python train.py --norm_place="peri" --bias="none" --init_std_o=0.00361 --beta1=0.9 --batch_tokens=131072 --doc_mask=true --dataset="wikipedia_en"
Each number is 500 + 50 x the weight over its row's rms, rounded and kept within 0 to 999. Layers, rows and columns count from 0. Numbers have three digits each. The size before them is the row's rms in percent of the matrix's.

# layer 2 attention query, 576x576, rms 0.0412, rows 0-49, columns 128-191
105:519480502551530512524484480540492694505487490468534511469541527450489538590530515588424596486485438508469553544507462501555557579535457499418489534540490498523514511479509474422478449468510473
089:398503521493517437457507463446525486483531463442571492504555519494482485581521408551473480459505459522402560506559454533534483481461472506557557465549572448509464557531521470462474501471447502
091:310509521495445492518435496511432451567470543445513483477496489504531543537587416609517483561504521491446503459473525441513573526518409355530405462493504576396472531445504509595466429428517392
100:416506428414469511450494470544434508521562433550532513521547502517499585463504503572563515362573457540466530466486478472513464427548429346490611512513519575549410501487551422419474469465491529
109:485528422546489423439521493458521444487483522472535469494452467507469521414524537400450508524596446531556399539467478550434457503554522413480445547500484531400504446531534464508559530501468523
092:522430478488532468455469479383496398560492527444450494474569537480553447400380448526470516550531537461469544499478398498408553473435476470507525546506515524438486489420434453500536381526523403
097:392503543470446520512579476496520575512512434542501442523523450482453606505429474545531526505555474541524506461534532504511473560532491427560486502580437487403373469555465435414463472492499597
094:505500431500513435494447603482516406500507447603545511511554504587456427496478524557441561432557501532512462447545445518369576498506574510462515569539482425507482473440441539548558620518423490
098:353431504431526620510557455575496520549478542458554413360572465575464524621432509588597456528406570489441523530507555455525587589497397457559520512569414409459508493434407515530518451475498470
105:476566528481477455532542509457501491539472434501459419535589412567482415522509483505555527488582492462453497523547409567483484478523485502502486495597549503471436480530562467597476567447456462
096:418443515422572567474559407483464501527484519486579422504541503501500510501510509550527477491426515504429542507536513407615578603504463476540595481458442519435508525344497589481452445458544449
091:423594510471415536551553564534462618534467407524483443534609507506444572636461522491589447581498522497504488591516467496540518509590432395491569506556405397444415518511494516423381554440539513
088:470521518484507574524493452524465605488536524477514478476516538433455522548551440472505433466392526490481559591483514485560573595560494497567557427431436472463474513453540465400408476456498508
101:439563455435499486550538518490549528453474446468451440525529523519476605552447485433506491501518539488484426547520509537506506481530451376458543535570405517377456460525466491396498450437522504
108:491358486562508402547521479607395530520441530476548381467571432446544447538487474521572512518482481455541435491554441455493614489454451591460567467473487451511503509427548608558578437451453480
090:444535444537582465523466484601541507471492492601518424432542430416561521469541480528529550493429443552429536506453390536467500503519523516471487419536552511434493500445514638525513525497380518
087:594582505532504540480444559495552484460551465532522575554442492499433516461513607405488422540552455573571466532522479515485439493491613437457385541534593616593506477625476496488501601532541565
097:505407549551483501487534461525514488531508563475477585518395478498510459437478488457481535512452463527554521457408603466489515472465556614492503505509553451528578569520461571520429490476508554
094:515582546537562539486505536477617500532504518429436589508473503446471497450440552401564524547595562449535453626450478540454466458485469421474455568562543513542479443530469524455535462487492530
096:525461450487477487532504437538538390547552553519495547460556490501497518444422495515415550488472490523473533467496493507485496495416505569556501523456515486549516572487502535609408500541524574
097:385484483472526455463587434460472494586478502397646383390586388543513480584465419649529528466445455487455520452512468491471547516501424495451526483471417418402490493400485533615529437448532464
091:583612533495520460539460531551459466485606438450489522518528521536511550476558425436495462543505417529537540525523498594453416486539557442579425427529401485465505486558541480443584514541472441
106:476530517520574504473543539551486530471555535436438524479410587397439485550519482516593554559479533477567532574612534497532649434555454357421458569510400555498445460465401521471505526454487544
100:474489526525623479489418429478514510515406604510469529416594528526493428504389514486485623536625535515423559452523533483466570490488519521553568541572450554493487495584533537516468423572453553
092:472429502480466456532539431459475567529510463460489434479545507488541517533520461544464476481434544508427489446511585456515568539532433583529573544439523406453428587462531465473521469531474435
091:511628470470543511507535507501521546490532457524511464494483604475477506521558523451479368530498557504488564594542497518487524443479585397443528520485425544449394403526580444484518573496525478
102:433505498514546537476537504459521537483534507455498475457558635452436494563496458503545490488449509560496565509502519487533494562518423434502613546480388460463419463463499500404432378442501538
095:573627512466479460498525602558538491490518430465495467469482409535532532465495516450450544432491463398462587530450462511405390435528526538525468430500578473531606445532559501525503515604536425
097:496458496472533490556473441542446497517487542467516512472467496543438514509433426550481476526541543456464503449577489405453581328480536543488507574429484508504516551504471536579521506551436504
092:377473513525496436460537493441446514533536519481556535538467550513542520489545535534492491493499484562449493508483605493502539572503483594484487495457477572462472552530603519560520471550533501
095:519476532502443554451533517521478413468596491558371547499456428494493407418473560535481617429441438589516532447544411487581521536523432466497493483533441466497511495469460476400449463544503519
115:442436474526426480420496423525430533492432462507440513528512410412517528462411542561494594488368508500442408397502479474548456507460416588485495474502481506513524562482427506515490539524495514
096:445530411526550436513475580489447521436556529547466574494617465430584443508452456519498560511514475572541508488416440514384429443527369504489503435452549510446581509477574591471559427564500494
097:580553546604528483514522458511455580471426520526464461528519491528520522562520475534472526475556539453488515552543427608452473449517529500450435510553621521513567485457530416521541530545550498
091:560483506496512538484428519470497434468522477550388470502439517639561585478568442483471429499553529481531481493597488474561466523614580508581461468488504529509583506486428452456553497558483534
095:453392494516510440448512459549479484582515516513525521574406547389505552494435493524495568577453509539518457423517379437592504453553436497400409443428557466542493539492503536541388480574446538
089:459485483472536556530502455567454545503445467565507522541458525500514519479525500575502543570501467459511560465523453512388527473458526527393458428480492436546551553470337516521592530566515595
099:419360490440538436504426408415484575508481526540480491537448487498496566555544538514515533495456523478469468456525584345587613544581478598470567591410446563446556539551478528492417513489532529
101:465430505569398502456570564507543495532548505458469544498513556452531472458523522473524482524454471519484446515462622458586511494533414446585531475468438496480445486439549448424432449416535487
096:482471551461551405468566391476497528518493522544563449483637460588522483448403463500543502465467487525469550450418464434479493537432498451555589481480541506453503517454570572521470457580492532
096:502533593568493529553546494564570524547466483418565518433541567374542502517484521464476620549502436469510537527458523614457499586540517573539483490501595480513509468391478539573493463381408569
109:539440551608495559526450478523475409552492539486494551471488499479528502493540483517465503495439467593475472503588493484555531517453567467589428464449483530542471552438465450611456369543415541
088:542587496455471444649557528586460501577475537457425554480566552448464480555486513475499359495480458465497585538503509465435451378476539507501502479356524490499459490476565483483515526531464491
101:505503476518442471587466442552427580572466576459468502487408409499463594494590517512509426475368457538488499450573445447526577479526517566486481471445562457532594588451445551504561520539463534
099:446511494511472534500465429494523438579435455580433553477590490485582398529456623557501623483536520488494582531563476477468490570471531486512580498471512434476576506566550528523523422508507519
091:508582543496532427533514462507545581467369540480525479502576534527429552534461475454569506506523487417538491493461440471392510488404487561396509474481452450477394510557445528513543444561522498
096:541411467502412524557496503469488606533464589444497558563500548553507462626567492530579525494482504443539425521498572472511521420479432434463447573469499496446587541549407425451524523475491492
107:491443496552580504461482558572534522433494516502542484491490495594525539366546438494550449539429482573485446492560468513519538397514430530458512357453486406461546507432409480517553480521516535
093:526532462517505446361453490443450456524609569417561529512563440564418513406436457487530457523449524537482433481548519478519583486531410459510525435463389546412460530529490441512581496531611521
097:503530486490467477546475494557550537491499535547465547513498470511503564458512470523444423545541536494536472512603434510484493484567526473476404510510523548528471528481610408506468566566454521
# layer 2 attention key, 576x576, rms 0.039, rows 0-49, columns 128-191
098:526535430492493509486516518515407384525386543548493449496454499528514520506463528454574408447529504537609482557543417494481488403527495458537509446526597500496524516421494529540524506441462568
103:510495573493536482512515491571517598546381488486564542500418550458527596646456460547540447479516448474607571445512474451587456543523524431402571434458485511560509526449393503482517453488528622
101:507478551540489447526521509507520518455458437505512493500526518514539488493575501538567559462419522469513477593590528536486401509514451440493487413599600465493572479482541482497590619500507533
099:531468570453518485503556598580499461519557544439488487512419452575483518541500538543558539477491501573496470488518553518438377515477564420480481529455547512476473590498433574502473513527505532
123:556495492512526552448486477500522540523535571552434511543556525445476445516522524457304432466469578590439497455442513469554499443542481562475474517492506454567449515602528496522421492592482467
092:530514571527425605460488591508512432551572500506409620478528415448512427378527543521430509439485441534502470459497549496479545508491462484445479493464501506598526500537501488630499528470455569
120:503430563458529503443522419521522528494480502489527419430462515491472454565520495538490462478491589549460593440458498461563493511440544544529632513509472526545519553443485579541450488450429491
102:513503570503478507594566544479530481472475436483493577444396454434484437520405471569535463584455517475544570486428596538489538621519567529527439525457412503495493482553496610499513514527517527
118:483438485473511459532468463510499630460471514510515517471470487504565581549510502481552538454484448558539523518555469451584375513504581480460525425519470510530552511433526504412498529509619576
091:403466467480418548549413540475511633501518475477475533512453606443534433544604464612407516464445506542501578475537588500548489484517433508511580473490504528444488497593423478518469523516418540
112:528397473461511446519438517567473516461516565534478492490498475483512480570510484513490522414493471503506473504523439440533454432502546503450564393474562451526529567418512529489451508449485533
108:522441416420447543542433452583418473503523564507493556456387484578482534533492635533452480366499480501473543383520538404503508500487518651534553506408487556558518614502544530514465478453497550
113:588411524463533595375469470544469473504471530557500483445520515577473522515507549472487556448469500521416495499505510387524644487433562561529625553482430472568532639491511582494423472477421554
114:501429568440446578479447436568503459532452505497509524475444492505493506499501496492475463516439593515450534418465540430566474584405506556526464513514460515606555533511477552541449458527541570
109:465444535450490542505522616452519545495396454473497430540430550491534543647573512493545557520419465546463565510546531482534431598506570463514555504573482504527562547425508531463502626479536519
076:447529497532482465440477483508506567526408631509526518456606554518482506529527532516497500490541433550449507497504477488507574493516595510509517416459517504401410540439418537520562510482551543
099:510531521499471547531517514433552454534564482457420529587495435426560457457448503464363452514536492442433426546421474608446469489547442494500458533506476514493392401526487346454587490589502471
102:461467519572517469371514521469511526503475533546556394505580472551573533488539558544471584504591364508447492495616495499487438490450432496546612456450547501487531561431524477535522494436443488
088:471541554517463473528494468418567483590578473459539563585503449519554476418469453518429487565585526482507443454419476556551424498507416477478467585520542521520543447486521416550467498505509402
109:442438564552470433468526527504448555502405519503525483498533523492515573534537537587560579498545465530521519553478467494506455468533453400505525492513611473482527490389450493500514585472436599
083:524497456406526558567422481548507556417444468520469497492589484565553508455477504490631583511421526529500527493546547517520524489465542535400526510479491446449506504486505551547407527492469618
115:498503522512542509461553501482582455571567480442544512468536504522450492471504412481475470530499524507522494472422477523412588419536464453560465550594441395480489510525437445456494451559488502
084:566570442523496529460546503435525516624513418424561454492433540578556483511509467469477432535508463456505496501416466487509408421456558517529480485501424463509534446483506454487626520539604461
105:434521465506475482488492520544523562516495485475485457515486468470486543522582465516583522511513525546567582589452477584623430460450498356460428455532614509487392496361455555586511520435395588
111:516435396492505513512476436571422565482478510471452549416527402476532504500507604532550465462453477544453562451595436369538518560485529521566542411451437468511550580485494526493483533473516555
117:578603492591461567490507552480559433501556471438472551541518535489487449464510458476432473512537494467528430487389481582453420478524505504546500552516537552486440428551469476476440484568526410
099:552494489502479477581495489596435535527462500439504492468439469464564458514451540471599500533541556504567506474466420529505428506389564437557440506480581484468433462414568509529479564503541524
124:507563539532588464526528520499468491539543558453524556566493535409510497507461481542507438554529525515481482502454495573475480471479445453486479546513522468563443409559580459510477513504457506
130:469421459467491548447479434554470596470460549526483462527562473470494479465504522538564468446441472569466563497511505362568533473464538439482488423494497485540607583455422602530462548397455622
105:505489457494465478471479417556508511477559567484511504462503504487523441497516575517536567506460486509474468418631482420500569536487472538513506479489485517542547618466458614542453501496447484
101:523467399466564441480439504503475493501486513508565441419449452599453534511426499426566492462502480577422620501484502518515410508462570484517444415507527463534484561449554491459532530486505581
109:468402430450504503552507492564489572487477518544467561503559513534537518503418579484468532454479452568481517476641486459608539544585596570519531372420437499446469625388552500504495462538576519
082:501545513470522478531613518590493507445517454495503524466526582580493489457502499455509491508519501513540505442528418619504457588476534497509462435514494363454454414441575517469547522552529557
125:475609509522545533518537549438571486478478438534439514517496518479464473559504460446452457493521542524508468508448520596465537491676529502539422491570536551434393458580509383523572555560505512
088:525425554558501536545460461492395468482523535506419501490492404511558491559434514462359514434507537539503482555539568437542495455564461595415561565473514480491522547503548548393471558563507504
155:464444473489445492468432415534435457483459483581467458471527444596539498488502562503444537411493443500436527459573509377569528563431545611510575477483451513505521596433504587518491439489503543
098:463483524497526494474422425579455445611536504552430441495453508568540542530568497451486524467436463482470480430527472447610491458515534624389479477564467555592548557480565531496424493502499602
148:529423485470513523550454405579394549469436594466447458446549484500519535550431564634558521418499498571479497464614467383574498495443531502501541502464453435495508614471425545479501498468491511
099:456456472538449524460536501497519524502556422473542482479471534486487548492546439446570521502492558457513552483520537531521499496485413469560578516516462461506514413439536465482544502522534487
092:504478535515410530564492599634439533513438508570431527522524485511571506485537584499534518416430554531521357515507467546499427508448498464473527509538593534430516508498496452451486530486381513
102:428549568485515457467548529435515435565484497529548520611484493476459528498623535547538537609544518448567491511397486611475541430505396399471485516497560513503386410448563441614405542482530527
106:472514530449499534521521484531506603561506512514552437513426451459559628492514501478522492461462430452476551540582525429452480423537610443577468448467431478595579527456459598572525524425552591
085:471492604531489531468454521473515405590544543441565521557556471478571540504544488479413495520475593500473552477452557480524423526492414503504480512459538500591511508445536540557416438443466473
153:428426499496512538447482436504494550490398563537457466470545501475503511520517543596476500472493461547453526497538465378575532532441572523472605415478464548458551617451464582466471509504444519
103:433439537455524469578530427591504504379458531501424429421523557469517637504455478523505503418480561443514536484508532457570534599530442532494498422578474469521543512435501575390552512453476543
095:536493573483499558486499516516459482561488526512498519508493432478506478471520565578530538524474444502506493500566457578489516530406528544469475641465508445493514497519381600473465508464504467
094:524529412482488550512471512493416529496411473465485483389440463477563556487516556511496514441515486579543548479491451528448578523605516501503474572524424448522540503512517480462541536340609464
098:492479553543414532472543478515473519565524474541486541388635400546509476543526386477518484523379493505503565517527549437504439508510517543496469535491450489468540543420475570454641625569539490
092:619587467540475572477538521488584530469588521560402562491544454502461430490464515503577483418443437554507460559495454548496492466439500550512444446543531482448523417501563479489616529569485464
107:571521467465474519486479598459566494449542448559464540473527480482436452557474472467385534526527571463500497525376540592418532585587391515479457435598456572430513445563512539444506466564592477